Part of a small language model's weights: untied embeddings, attention and MLP in parallel.
Each number is 200 + 20 x the weight over the matrix's rms, rounded and kept within 0 to 999. Layers, rows and columns count from 0.

# up: layer 5 MLP up, 384x128, rms 0.363, rows 215-267, columns 0-63
# down: layer 5 MLP down (transposed), 384x128, rms 0.226, rows 215-266, columns 0-63
up215,205,210,187,236,217,196,197,153,173,203,185,214,185,202,204,226,172,210,217,211,162,194,185,211,214,204,199,200,167,192,180,211,197,215,200,191,198,179,243,197,197,174,189,185,240,183,199,182,189,202,159,224,222,186,193,206,226,191,224,203,216,229,196,217
down215,223,211,201,192,202,203,214,170,164,231,213,256,183,223,179,192,191,179,227,214,207,165,197,182,232,211,178,186,196,134,219,203,194,191,212,207,208,196,209,175,211,155,188,216,207,187,198,190,210,203,188,188,224,213,206,232,204,177,230,189,158,194,182,199
up216,177,184,218,201,233,195,203,211,181,190,175,236,228,188,206,204,199,229,164,185,222,228,171,205,227,202,200,197,201,187,212,217,234,161,202,211,195,229,213,247,185,205,166,204,213,185,218,178,205,212,220,201,194,199,189,179,246,181,255,225,219,195,200,204
down216,186,191,211,203,187,194,196,231,202,170,185,195,188,211,167,195,190,218,207,189,229,246,189,175,191,233,204,215,183,224,182,206,187,212,211,225,210,207,199,195,187,194,182,216,174,249,193,192,207,159,228,180,203,195,178,222,189,188,184,201,196,191,209,249
up217,195,219,207,188,193,184,215,178,149,241,175,192,220,205,188,232,222,182,185,182,195,212,234,185,182,191,198,168,189,189,209,156,207,238,221,207,197,174,223,183,169,221,188,184,139,235,171,215,194,194,218,221,186,174,169,249,222,216,198,176,214,210,230,200
down217,173,183,161,194,224,189,222,215,197,220,232,181,212,222,175,220,186,211,194,232,198,217,192,206,208,186,215,199,209,187,216,167,209,225,205,193,259,153,187,204,173,183,163,239,186,231,213,186,223,192,219,216,194,191,164,200,210,193,176,182,207,213,268,202
up218,229,207,181,194,187,177,218,215,163,209,211,200,203,200,200,215,205,212,188,161,215,204,217,221,218,186,208,215,223,188,176,191,190,197,221,190,197,149,184,197,201,190,228,171,161,194,190,199,216,206,234,199,186,237,189,190,188,216,211,179,211,217,173,182
down218,202,155,176,222,220,191,188,190,172,206,187,188,211,200,205,196,214,145,198,217,200,183,197,226,205,182,231,222,216,175,181,189,229,195,195,164,260,209,188,189,183,168,171,210,190,224,205,214,176,198,194,209,171,186,171,195,188,239,179,242,193,200,184,239
up219,212,184,213,212,225,220,204,168,198,221,160,224,210,203,188,189,244,174,212,206,210,210,209,204,218,186,159,220,176,203,226,214,202,175,173,165,167,184,195,185,183,199,211,217,178,176,182,231,192,197,209,183,199,204,179,181,167,161,195,208,223,211,167,213
down219,190,177,184,219,181,209,161,193,176,182,183,186,193,182,186,200,224,219,188,223,178,216,197,172,186,179,165,214,194,232,219,189,171,194,192,179,199,219,207,206,185,207,207,195,198,204,217,179,230,165,224,165,206,175,215,223,165,191,199,194,223,199,178,196
up220,178,148,205,207,177,203,216,189,207,167,167,175,204,201,157,196,197,257,204,187,242,204,154,193,229,217,230,200,195,204,210,198,217,215,200,204,233,207,224,202,197,191,196,165,222,228,210,195,190,177,176,196,215,194,187,223,202,213,194,183,215,202,162,225
down220,213,192,209,202,218,212,211,195,210,166,173,178,158,182,238,210,206,260,172,215,231,172,191,226,199,173,177,224,155,229,201,185,197,215,218,205,226,203,214,199,224,208,167,224,264,196,151,224,204,196,179,207,230,195,214,182,213,236,225,199,242,163,192,198
up221,240,197,204,170,254,201,222,210,195,214,188,201,171,219,169,226,191,177,218,177,190,197,271,182,179,211,222,178,207,192,173,176,184,231,199,205,262,231,217,197,182,217,201,188,203,231,167,229,190,208,157,183,212,187,202,225,200,206,199,206,210,195,236,192
down221,185,221,201,187,181,209,188,235,212,212,202,202,199,196,187,227,195,227,208,191,207,199,175,210,202,183,189,206,203,168,217,170,189,196,185,198,254,170,188,191,190,160,176,224,204,195,183,201,220,184,222,222,184,230,168,190,170,212,202,153,192,183,262,166
up222,188,197,247,224,184,186,172,193,217,201,206,214,226,203,209,167,160,219,224,187,220,217,210,229,201,218,168,251,197,210,172,177,206,151,194,182,224,202,220,184,186,181,240,242,242,203,205,181,193,205,195,213,218,219,180,220,177,220,183,171,239,176,224,154
down222,213,191,167,178,247,208,222,218,197,202,175,205,198,180,188,215,201,218,199,203,239,178,194,205,189,235,180,175,177,187,225,213,186,193,195,228,198,187,146,245,178,171,206,225,198,228,187,216,191,211,204,189,199,215,157,207,191,194,200,223,224,205,215,216
up223,179,226,198,190,207,191,185,198,179,214,197,220,207,200,185,208,191,222,194,186,235,171,207,161,193,195,176,176,195,225,233,183,164,181,181,207,174,208,223,191,217,203,182,249,212,208,197,202,187,228,232,208,190,187,223,195,183,206,225,233,210,221,179,224
down223,168,218,182,163,180,196,219,222,168,186,209,195,156,190,191,194,193,207,189,219,198,195,230,190,224,250,222,223,188,215,200,220,212,161,194,187,225,228,209,208,237,211,214,214,202,191,215,207,226,205,205,194,209,250,189,202,211,149,200,198,183,179,198,213
up224,217,212,208,205,206,188,177,228,220,204,213,204,190,172,162,182,222,172,192,186,223,194,202,166,211,185,230,211,186,195,206,253,228,164,215,179,220,191,209,205,201,187,225,226,171,186,171,189,207,188,170,246,205,208,184,198,227,195,200,191,202,192,193,198
down224,182,226,157,219,219,190,202,172,211,187,208,194,190,156,227,191,193,193,181,217,193,234,215,191,206,181,179,194,201,189,202,168,197,194,198,195,195,180,194,221,200,187,234,223,177,194,225,212,196,197,204,206,192,219,209,205,223,188,196,226,201,213,224,209
up225,200,205,208,210,207,186,192,238,195,214,191,185,163,213,204,230,196,182,224,231,211,196,209,194,174,222,214,203,207,182,193,220,185,211,199,222,204,230,218,178,218,215,204,273,209,214,205,198,235,206,191,186,175,191,222,205,177,213,211,224,244,203,172,197
down225,191,223,179,226,208,214,209,198,199,175,230,221,213,214,198,147,192,205,212,229,218,182,214,186,179,182,220,200,203,194,210,171,177,214,189,220,288,206,192,187,218,156,190,194,250,200,189,208,194,175,179,207,193,192,170,209,217,212,222,190,219,193,210,214
up226,197,232,185,202,206,197,260,194,197,225,197,208,207,205,190,166,185,170,221,187,228,199,181,188,211,192,185,197,209,207,211,182,211,195,203,161,191,191,195,176,229,242,220,201,206,221,218,212,216,209,219,206,159,219,230,189,197,185,201,202,229,214,165,237
down226,186,210,159,210,188,193,215,218,200,181,241,192,181,195,197,217,218,184,195,200,199,204,195,177,211,186,230,180,172,194,191,214,199,174,211,234,204,227,218,204,221,175,206,162,204,210,194,185,178,194,176,217,207,183,199,180,200,196,208,222,201,218,202,197
up227,191,207,235,207,203,229,213,224,238,200,188,210,179,206,213,148,212,230,220,195,186,165,186,209,201,180,208,214,189,185,174,206,214,208,219,200,200,217,233,204,208,199,204,247,197,222,206,206,169,193,197,250,202,197,220,158,175,191,194,170,177,198,214,224
down227,161,186,235,179,191,203,177,197,210,175,215,239,184,215,201,201,184,173,208,204,185,185,222,217,181,215,206,180,228,175,209,219,200,196,232,225,204,190,183,219,212,185,181,189,201,202,203,192,176,217,182,197,211,214,202,238,235,204,192,228,211,222,164,204
up228,183,207,209,179,200,205,173,204,205,228,176,178,212,214,217,189,222,200,203,181,283,139,178,193,196,190,186,209,202,197,219,202,242,213,205,200,212,213,177,189,223,224,184,241,182,213,257,208,191,208,190,184,173,228,212,185,217,176,225,201,175,210,194,187
down228,199,195,220,198,195,219,215,179,219,165,210,210,193,235,242,194,209,223,174,195,220,158,184,208,166,196,213,195,206,182,211,176,201,191,219,219,188,187,225,170,212,216,170,190,211,185,227,151,171,201,189,178,224,186,186,184,209,192,216,210,195,221,163,164
up229,216,200,212,154,215,199,200,210,165,207,186,172,218,238,199,242,164,203,151,196,214,201,204,232,185,176,194,196,188,167,172,188,164,152,219,183,204,220,241,193,181,191,196,228,215,163,212,219,196,189,221,193,233,239,180,216,211,154,221,180,196,205,225,190
down229,178,213,193,187,163,207,191,205,220,197,219,222,175,167,214,221,213,166,236,160,198,200,183,220,195,226,207,173,174,150,216,203,192,196,172,190,211,219,177,213,198,215,187,224,180,230,201,185,192,203,225,218,224,238,225,204,211,183,201,220,195,213,196,173
up230,164,182,190,191,217,201,203,202,203,181,159,194,223,184,231,197,181,205,212,176,178,219,188,201,180,223,192,184,205,192,191,209,227,167,214,231,199,210,175,189,200,216,180,227,232,201,196,201,191,194,199,166,196,177,216,215,203,208,151,230,179,236,202,212
down230,193,207,172,227,181,212,223,223,201,192,212,176,193,217,214,200,197,187,217,201,217,158,224,211,212,217,208,186,255,197,211,187,176,171,194,205,253,223,201,220,217,203,208,165,229,192,207,213,187,197,212,208,182,192,205,214,203,233,199,199,171,202,202,214
up231,184,196,171,187,188,215,193,201,211,206,189,174,216,210,178,192,212,182,219,185,212,199,204,208,216,186,181,184,187,168,190,200,212,216,209,164,226,208,172,212,223,168,193,158,182,217,172,181,221,228,172,193,174,198,211,203,197,191,200,201,215,190,160,210
down231,206,208,165,215,221,191,211,202,208,207,212,159,218,189,217,193,212,192,192,232,185,212,203,180,207,206,219,202,199,212,216,222,190,187,177,193,221,194,209,177,179,236,174,192,216,189,212,183,192,182,231,192,214,194,182,206,174,213,197,197,199,218,187,212
up232,184,239,199,208,199,228,173,193,207,169,197,189,178,210,196,200,231,200,173,196,197,203,195,172,214,209,224,248,194,199,250,218,167,218,187,187,230,216,182,210,168,213,179,210,188,213,186,190,177,236,191,184,217,196,214,231,181,159,182,214,214,204,196,233
down232,212,204,189,173,218,255,233,212,213,203,218,196,214,209,208,217,178,195,201,220,208,197,208,194,196,205,178,206,216,166,188,201,231,194,203,192,186,163,207,194,204,192,139,194,207,168,212,226,237,172,168,226,191,210,202,212,174,219,192,185,209,200,192,176
up233,217,193,172,206,171,194,204,191,229,230,186,198,207,193,197,174,193,163,224,175,183,205,189,164,183,210,201,198,205,186,211,216,209,216,234,192,234,187,199,187,208,187,203,198,209,182,196,204,229,223,204,175,197,180,196,190,215,205,239,202,217,233,193,186
down233,180,202,217,231,216,199,217,224,182,211,238,220,207,169,218,197,209,180,198,225,218,219,221,216,209,187,181,180,207,186,199,218,180,203,205,209,207,209,199,187,209,200,193,160,214,209,203,194,209,226,199,212,215,189,169,195,221,232,166,214,199,169,166,209
up234,214,222,159,197,200,236,217,203,190,193,198,160,199,215,205,196,173,177,176,185,205,186,223,207,227,165,216,206,175,177,203,185,201,164,198,222,186,204,210,230,210,180,183,191,225,189,214,172,193,196,193,210,191,233,205,195,224,182,222,172,227,213,208,199
down234,207,204,178,232,197,182,186,169,203,181,229,192,204,210,209,239,197,190,211,194,195,205,185,202,219,208,200,228,214,210,217,206,178,215,215,219,200,190,179,223,179,157,144,196,186,166,217,188,215,200,213,200,168,209,196,205,177,160,224,177,204,228,212,247
up235,214,207,199,189,206,197,224,177,185,166,162,180,201,199,204,158,210,191,207,180,201,225,197,225,199,261,191,201,194,173,200,197,217,216,218,213,217,227,178,174,216,197,220,201,198,186,233,210,189,218,155,182,263,179,186,205,207,252,175,182,217,224,203,185
down235,221,188,190,208,200,206,187,201,200,158,216,192,197,235,169,211,187,197,214,173,209,182,226,206,185,187,184,176,197,221,185,241,205,217,206,175,232,208,221,197,210,189,183,207,207,202,170,210,207,187,168,225,160,193,223,203,204,182,216,233,183,200,202,175
up236,176,225,249,192,187,190,200,203,231,188,201,199,204,193,183,151,165,235,194,217,191,226,219,203,189,160,169,221,204,196,210,194,192,180,214,200,184,164,212,206,190,238,214,240,158,188,212,227,189,199,191,196,208,206,214,194,199,217,203,159,182,203,185,212
down236,192,235,193,174,222,273,214,224,188,218,170,196,163,213,165,216,199,199,204,177,228,174,205,192,193,182,172,192,201,178,227,198,227,199,168,196,215,186,191,214,183,212,188,236,228,219,183,187,171,230,209,194,175,210,197,236,226,214,208,191,217,196,178,207
up237,203,224,218,182,158,198,188,228,193,170,188,207,226,176,190,206,206,191,191,189,200,227,198,180,202,210,182,196,212,146,191,219,234,196,190,221,188,205,190,221,174,194,211,217,152,200,199,155,232,183,199,221,206,198,218,200,225,219,234,229,236,216,208,187
down237,215,185,206,227,176,200,167,185,184,243,219,204,208,160,201,228,213,180,229,214,233,195,137,189,214,174,207,203,180,211,217,209,198,193,179,183,186,215,226,178,182,206,179,215,230,185,200,214,215,215,201,171,200,186,213,193,177,202,209,208,226,190,148,171
up238,233,231,208,216,192,248,219,221,214,217,212,189,183,234,206,193,190,205,195,205,224,203,183,208,193,216,200,217,186,198,230,191,235,193,229,195,197,179,187,200,234,201,221,242,177,194,187,212,201,194,202,151,187,227,202,183,216,200,198,190,223,194,204,221
down238,204,182,204,199,139,215,216,206,188,184,185,240,191,208,223,195,185,183,181,177,198,208,199,210,189,218,204,221,198,209,188,195,201,215,176,219,206,208,200,206,210,181,168,182,217,180,179,203,214,217,178,203,203,228,182,203,180,208,220,202,176,202,232,154
up239,180,225,208,220,208,208,180,221,177,223,201,185,185,235,191,212,200,215,185,212,173,220,166,192,188,199,185,183,157,217,190,203,211,184,188,226,206,191,201,218,189,212,235,216,216,197,213,213,201,215,221,226,203,198,152,194,203,207,219,194,230,152,213,213
down239,202,198,214,227,182,201,195,195,193,213,215,203,180,184,210,173,212,186,186,195,231,202,151,183,170,184,212,184,241,236,207,191,153,171,167,192,181,183,221,211,192,207,197,170,244,194,196,220,222,229,208,201,230,175,201,170,222,191,227,182,203,154,199,230
up240,203,224,193,201,218,230,211,227,178,193,219,197,212,221,187,191,180,214,179,202,226,213,237,195,181,115,209,189,191,223,149,189,208,183,203,199,193,217,204,134,219,205,209,234,208,207,185,211,201,208,222,199,194,179,202,203,158,227,201,184,199,213,168,208
down240,230,177,215,176,198,196,183,209,226,177,207,176,191,192,174,219,202,202,219,226,212,181,208,217,230,246,219,243,180,168,191,189,191,216,159,205,164,232,194,218,212,227,213,177,202,184,202,184,187,206,183,209,211,207,164,210,199,184,182,203,208,188,189,202
up241,207,212,206,240,223,184,219,204,183,214,178,197,176,213,194,178,197,198,203,191,205,235,177,220,201,203,217,192,188,193,237,178,173,188,204,192,240,206,200,199,187,182,212,204,157,213,217,189,209,171,201,191,189,189,235,210,223,220,182,178,198,214,223,221
down241,184,176,182,206,185,185,182,187,225,186,228,224,223,184,198,212,215,164,196,214,199,196,217,205,196,181,158,210,194,189,188,225,197,190,190,217,195,200,186,199,222,227,221,230,220,197,193,197,200,212,211,191,223,195,162,211,183,188,224,218,210,200,188,192
up242,205,225,214,207,208,181,205,237,223,211,234,187,171,217,199,207,222,221,196,192,218,175,218,206,184,188,220,194,159,200,220,216,204,204,210,243,187,230,173,195,210,188,185,250,192,164,235,162,181,207,202,215,237,136,204,184,206,193,195,192,234,221,241,211
down242,192,169,227,206,206,199,245,202,184,208,205,228,208,191,214,204,202,215,237,218,215,206,176,203,189,194,193,209,206,199,198,195,194,196,197,208,177,172,236,170,213,171,171,207,184,214,199,237,187,219,198,197,210,224,242,199,180,194,192,217,211,172,171,206
up243,208,251,204,186,213,184,206,230,197,206,211,198,215,227,217,166,186,211,210,209,208,208,211,209,179,195,204,223,206,148,204,204,211,216,183,230,205,185,216,204,209,207,229,217,235,224,200,200,210,189,171,195,187,187,247,202,219,189,211,212,153,234,164,206
down243,208,189,260,185,181,178,180,181,185,163,183,207,193,212,210,239,213,191,198,184,232,205,198,210,207,248,190,186,234,199,254,241,206,189,178,202,174,162,199,183,181,200,231,207,181,173,204,194,197,221,190,201,219,216,198,230,198,187,157,216,189,208,208,198
up244,248,200,184,223,185,192,206,176,217,225,176,185,226,220,197,181,196,204,195,213,201,212,216,204,199,242,217,195,219,190,162,171,190,210,237,177,215,167,180,184,200,209,223,212,197,215,214,190,213,192,177,167,182,206,232,215,190,197,187,228,194,208,184,186
down244,169,190,180,218,217,222,230,207,220,188,192,188,191,186,195,214,206,223,156,189,223,195,222,241,185,194,178,185,203,179,185,207,202,211,200,215,232,191,199,200,197,206,212,218,221,205,181,209,192,176,208,191,192,193,170,215,182,193,186,222,212,204,232,170
up245,202,184,191,197,174,177,192,199,176,231,258,219,198,223,186,228,204,204,183,168,171,189,183,187,210,188,199,199,172,195,190,222,200,219,222,188,196,217,205,199,219,235,178,188,230,250,171,199,165,223,248,231,207,181,212,155,218,182,183,230,209,231,226,191
down245,217,217,185,194,190,182,213,196,172,177,188,198,242,171,202,223,215,183,208,192,214,201,211,206,162,206,194,223,197,211,189,195,188,202,237,199,220,193,204,190,167,188,199,203,170,248,208,214,216,193,186,192,220,203,182,195,194,191,140,180,182,229,218,177
up246,180,192,204,179,211,209,219,172,185,202,239,220,199,201,189,197,195,203,223,190,188,192,205,212,232,200,181,214,242,192,209,190,190,227,173,211,163,219,238,210,193,194,207,216,190,198,189,207,166,216,215,225,209,199,204,211,192,190,165,186,212,186,189,184
down246,178,185,223,257,189,166,186,207,197,208,181,210,177,187,215,201,195,204,181,193,204,203,192,206,211,193,216,201,215,210,202,230,201,199,179,151,170,186,201,185,212,215,204,212,183,184,210,217,210,166,219,203,227,202,147,201,208,205,209,169,198,234,215,202
up247,207,239,187,209,193,166,192,186,214,203,187,168,176,236,198,207,219,180,195,196,200,225,210,193,198,201,212,164,218,178,255,227,176,255,204,204,195,196,235,225,200,248,202,190,209,220,217,234,204,216,223,180,212,222,190,231,204,173,201,215,219,222,195,177
down247,176,205,227,214,186,210,213,169,212,239,208,213,222,184,183,210,214,201,140,217,179,217,187,239,215,224,184,204,214,161,204,218,206,178,166,202,175,197,220,189,184,189,227,203,217,177,212,189,205,200,212,196,206,191,183,225,230,224,185,182,185,166,162,206
up248,234,209,191,206,189,209,210,212,193,216,187,176,223,195,197,186,205,151,191,182,157,215,187,225,249,218,202,190,222,211,170,183,176,188,211,179,207,184,174,205,217,195,197,177,214,188,185,190,182,184,185,187,205,197,196,247,230,224,192,219,230,175,214,217
down248,174,230,215,204,204,230,214,179,186,199,212,201,177,198,227,214,209,221,210,207,222,200,205,173,166,178,241,214,186,185,216,180,205,220,179,195,194,215,202,196,193,183,178,225,204,241,224,199,174,228,228,225,193,245,219,169,170,189,202,202,187,181,157,218
up249,194,184,200,183,189,161,216,196,205,176,172,221,209,160,197,210,235,177,194,187,204,150,212,209,211,195,171,188,197,202,207,174,225,188,164,228,219,225,192,224,184,162,203,219,190,233,172,185,170,198,200,179,196,195,189,222,193,168,216,202,211,214,226,181
down249,204,165,201,176,226,170,180,219,207,183,208,224,186,236,254,186,202,186,220,208,191,177,210,213,208,207,194,183,204,202,205,250,227,191,172,225,168,174,212,196,194,237,216,202,203,195,202,199,173,196,216,187,215,179,212,187,195,189,210,202,190,190,247,182
up250,189,141,196,191,196,178,196,189,232,188,200,207,233,178,195,220,198,240,194,174,187,203,211,183,214,210,198,200,197,181,187,165,199,214,158,164,156,169,185,233,184,172,187,194,204,221,186,215,192,179,190,199,185,216,212,215,214,174,166,189,214,216,209,202
down250,201,245,217,191,189,206,196,181,180,214,226,184,227,189,217,231,214,186,178,189,212,183,211,212,191,192,210,192,228,212,193,186,183,182,231,201,179,205,176,200,199,174,216,207,181,195,197,231,204,209,200,244,195,191,207,205,254,212,203,176,167,198,203,211
up251,211,230,208,201,208,218,252,220,201,233,217,170,192,210,177,186,179,203,182,189,225,221,178,180,209,187,193,204,215,183,258,223,204,181,193,180,168,198,237,246,203,214,182,229,217,206,182,195,170,218,224,215,215,227,199,204,221,184,178,203,203,204,181,195
down251,224,174,204,183,145,195,186,190,180,194,208,234,248,244,199,237,186,178,183,227,233,203,198,170,156,230,265,207,249,231,207,187,216,184,217,163,202,206,205,177,218,208,184,199,197,194,185,213,212,172,213,204,217,179,201,254,199,196,168,180,201,164,173,188
up252,177,187,193,203,222,207,223,184,161,207,218,184,191,181,182,225,197,221,162,219,208,186,231,175,187,180,190,210,184,190,197,223,174,190,203,206,198,207,204,207,205,172,192,169,208,190,160,225,173,221,180,238,182,208,205,204,218,225,203,193,204,222,189,168
down252,189,248,212,234,179,223,174,192,147,204,181,195,205,197,212,221,197,218,234,183,195,223,251,233,167,190,149,185,247,170,217,196,183,187,175,186,214,217,257,194,173,192,225,217,196,223,173,211,172,237,208,194,211,190,187,197,161,213,224,219,205,220,202,237
up253,210,218,210,228,194,214,230,199,171,183,215,235,205,196,212,221,209,200,223,193,211,234,187,216,206,208,203,172,212,198,204,162,182,228,183,201,194,218,187,205,217,170,213,184,185,226,193,198,181,183,214,194,196,225,226,222,192,201,178,228,241,217,206,224
down253,213,199,196,223,227,211,205,187,205,190,209,171,202,190,199,204,182,227,187,221,193,207,186,188,210,192,188,227,194,222,213,207,200,228,172,184,192,197,186,229,185,205,203,221,214,223,178,183,197,198,205,207,215,204,188,161,225,222,165,227,198,225,203,174
up254,184,215,190,182,186,191,197,206,200,199,186,196,201,216,211,195,185,210,165,198,221,222,169,201,192,171,192,194,162,183,176,219,223,184,196,202,177,188,195,237,194,221,256,191,151,191,214,179,218,208,229,204,165,193,201,254,237,202,210,170,192,211,219,189
down254,213,172,191,198,208,192,200,194,203,188,204,215,185,191,182,186,202,152,235,187,170,208,197,169,177,213,187,179,215,185,185,240,198,220,180,198,236,193,182,214,191,225,192,199,190,157,200,205,172,200,179,213,239,210,209,184,202,186,220,191,179,200,229,217
up255,235,213,194,191,198,189,236,196,190,209,221,180,203,208,197,183,212,186,203,179,198,202,223,219,207,220,187,174,236,199,222,170,229,213,246,201,231,148,209,192,185,205,188,192,189,208,205,166,210,191,196,189,189,183,195,229,222,223,173,221,206,199,198,221
down255,183,205,195,203,224,196,207,210,213,198,191,213,192,188,188,203,209,200,212,197,183,198,205,235,196,185,185,203,195,181,198,193,219,216,212,179,275,150,215,200,205,208,153,191,157,214,202,200,223,194,196,213,218,213,155,184,196,225,195,191,199,203,190,200
up256,173,180,211,202,206,181,193,200,227,181,205,195,203,192,178,203,184,231,134,198,174,201,193,163,198,241,226,222,200,189,188,245,201,231,218,185,190,197,216,194,174,177,220,199,263,143,198,219,191,185,192,169,208,194,211,163,215,164,196,204,236,223,202,220
down256,208,159,223,203,197,213,225,188,199,203,218,162,202,197,215,193,211,214,265,215,232,207,213,209,202,266,204,192,167,209,165,215,205,200,215,188,212,204,208,228,170,177,232,248,174,191,203,227,150,187,227,198,193,188,262,183,218,214,191,215,169,180,197,194
up257,199,205,204,202,204,201,211,226,172,198,167,180,218,226,208,211,192,215,204,169,226,205,179,206,177,206,202,218,210,224,182,205,172,197,193,229,177,196,231,178,238,199,226,219,191,217,221,166,166,191,195,213,208,183,186,221,209,211,182,196,180,194,226,171
down257,184,197,172,207,212,184,191,210,226,197,206,213,178,208,202,185,205,180,227,184,202,163,202,211,204,187,203,207,232,206,229,210,187,223,222,222,206,216,164,202,194,194,190,187,233,221,226,212,187,199,235,220,225,178,227,191,208,186,215,186,188,196,202,210
up258,230,200,161,198,199,191,192,221,191,179,176,221,190,200,185,174,192,156,207,166,218,179,232,211,205,149,184,186,179,211,193,162,181,211,202,223,219,207,243,204,198,230,171,216,208,225,190,189,206,181,186,178,167,176,206,221,216,213,192,195,217,221,185,217
down258,180,221,194,172,186,199,184,191,204,184,199,189,209,225,190,195,256,219,210,212,179,217,165,208,197,178,217,188,206,171,225,206,216,196,209,201,228,174,185,192,225,195,172,178,207,227,211,183,202,185,200,196,232,209,179,192,208,178,209,201,188,225,225,184
up259,160,206,162,205,213,173,197,193,193,196,180,177,177,198,190,207,195,181,196,200,185,154,185,218,206,192,201,196,193,229,232,180,188,201,216,204,180,209,183,223,223,242,220,171,208,206,232,216,217,236,208,227,233,175,183,230,204,170,209,230,205,180,193,215
down259,195,203,173,215,183,171,176,176,208,198,214,159,178,201,195,163,207,186,199,186,179,184,218,187,173,203,196,207,212,193,172,218,203,178,173,198,221,186,190,210,217,188,236,202,199,212,215,210,253,201,174,192,181,178,187,236,204,194,190,209,181,177,219,229
up260,233,197,192,232,217,197,217,237,243,175,173,208,200,209,197,202,202,176,231,185,170,220,190,210,192,214,201,195,209,217,203,207,175,199,223,184,208,224,184,189,193,205,176,234,224,205,210,199,233,214,213,198,185,164,221,210,189,204,178,201,237,207,200,206
down260,172,184,195,189,204,206,172,191,170,222,222,218,216,171,194,214,212,219,156,199,222,225,207,200,191,196,188,196,217,207,227,211,186,209,178,222,215,218,211,217,217,199,195,214,206,212,164,182,192,212,188,191,179,204,196,192,185,227,204,184,183,211,208,194
up261,194,196,203,170,215,212,141,193,175,199,203,222,221,202,244,202,220,198,200,207,161,206,220,178,221,207,237,204,224,203,220,225,186,167,193,205,206,201,185,211,207,210,211,168,145,202,213,198,180,163,199,209,197,237,228,214,211,220,222,168,192,222,203,188
down261,211,171,153,180,212,214,171,217,191,186,222,187,205,201,193,212,209,197,197,249,170,213,236,156,221,197,192,182,217,204,227,219,205,241,193,178,190,154,215,176,210,183,181,181,197,168,198,197,193,238,213,203,194,176,199,156,180,197,178,217,185,185,189,173
up262,177,184,213,205,201,223,197,192,224,171,170,183,175,211,237,198,189,187,219,212,182,239,193,195,199,194,223,206,208,224,209,191,209,190,192,202,200,178,160,218,208,184,201,220,180,185,200,209,200,181,215,209,203,250,231,204,199,184,173,207,203,179,184,196
down262,201,179,195,174,200,211,216,237,183,224,163,195,226,153,179,194,209,212,182,248,193,224,167,187,208,212,205,233,203,181,195,193,217,209,206,184,201,223,185,187,203,201,201,187,216,227,180,196,177,224,182,208,180,211,193,221,200,180,202,189,214,193,220,181
up263,178,192,229,205,200,207,225,188,166,148,184,206,182,220,188,209,182,222,175,197,211,210,171,166,183,185,202,222,229,192,200,172,239,208,207,217,222,200,204,166,189,204,194,192,196,179,190,195,211,237,226,176,232,157,251,201,222,183,231,200,179,179,195,211
down263,188,226,171,208,195,176,173,214,220,207,192,175,206,188,198,191,218,183,211,190,227,215,169,185,200,176,228,224,196,217,242,184,204,193,216,216,174,192,210,194,218,212,138,185,156,186,229,212,208,228,199,226,206,233,213,210,171,182,199,187,169,234,208,185
up264,163,191,208,212,216,177,168,212,204,191,191,228,221,233,172,163,216,218,224,176,205,228,198,186,225,213,194,226,193,240,205,184,192,197,190,200,185,212,190,186,200,199,219,160,203,210,225,199,182,206,195,224,199,196,235,183,211,225,201,193,194,221,209,196
down264,210,190,208,172,224,176,205,199,220,201,213,177,191,192,197,219,192,201,220,196,189,204,220,204,207,195,230,206,192,185,196,231,211,179,196,209,194,181,229,199,180,202,225,218,195,201,186,186,222,228,238,212,201,207,200,218,200,206,198,221,210,202,149,188
up265,180,187,209,192,205,199,212,164,185,214,166,229,240,205,184,205,177,192,199,200,195,202,213,203,199,222,222,192,202,200,172,190,187,191,256,198,204,206,198,155,207,176,189,192,180,215,220,183,194,211,170,226,200,229,186,197,196,230,200,219,191,214,199,204
down265,227,202,205,205,192,220,206,212,192,199,201,236,161,218,212,185,212,199,200,212,172,188,191,204,206,204,188,224,233,203,184,198,162,196,208,207,191,211,219,192,206,202,217,254,214,192,185,186,198,204,213,176,211,200,209,170,190,205,226,204,197,173,190,209
up266,205,234,208,177,203,217,237,213,182,214,232,182,195,205,164,162,207,172,184,186,221,226,206,193,190,183,215,208,202,215,217,182,196,224,206,189,207,188,185,197,182,194,205,221,241,188,191,216,226,181,206,192,175,186,188,213,185,210,209,220,216,205,199,245
down266,189,176,158,193,190,211,194,172,221,193,203,196,208,150,201,192,211,201,207,221,189,182,179,215,156,174,188,191,184,196,222,198,204,206,233,218,170,234,195,199,192,205,203,209,202,218,177,213,209,181,206,260,183,194,177,197,164,229,211,228,233,236,297,199
up267,207,216,215,195,187,178,199,196,175,199,230,221,198,198,184,229,219,229,144,204,221,195,189,185,213,192,223,256,196,190,191,172,197,208,199,184,161,229,172,205,215,181,163,200,197,182,206,186,205,191,187,236,219,137,185,183,189,178,233,210,204,156,201,179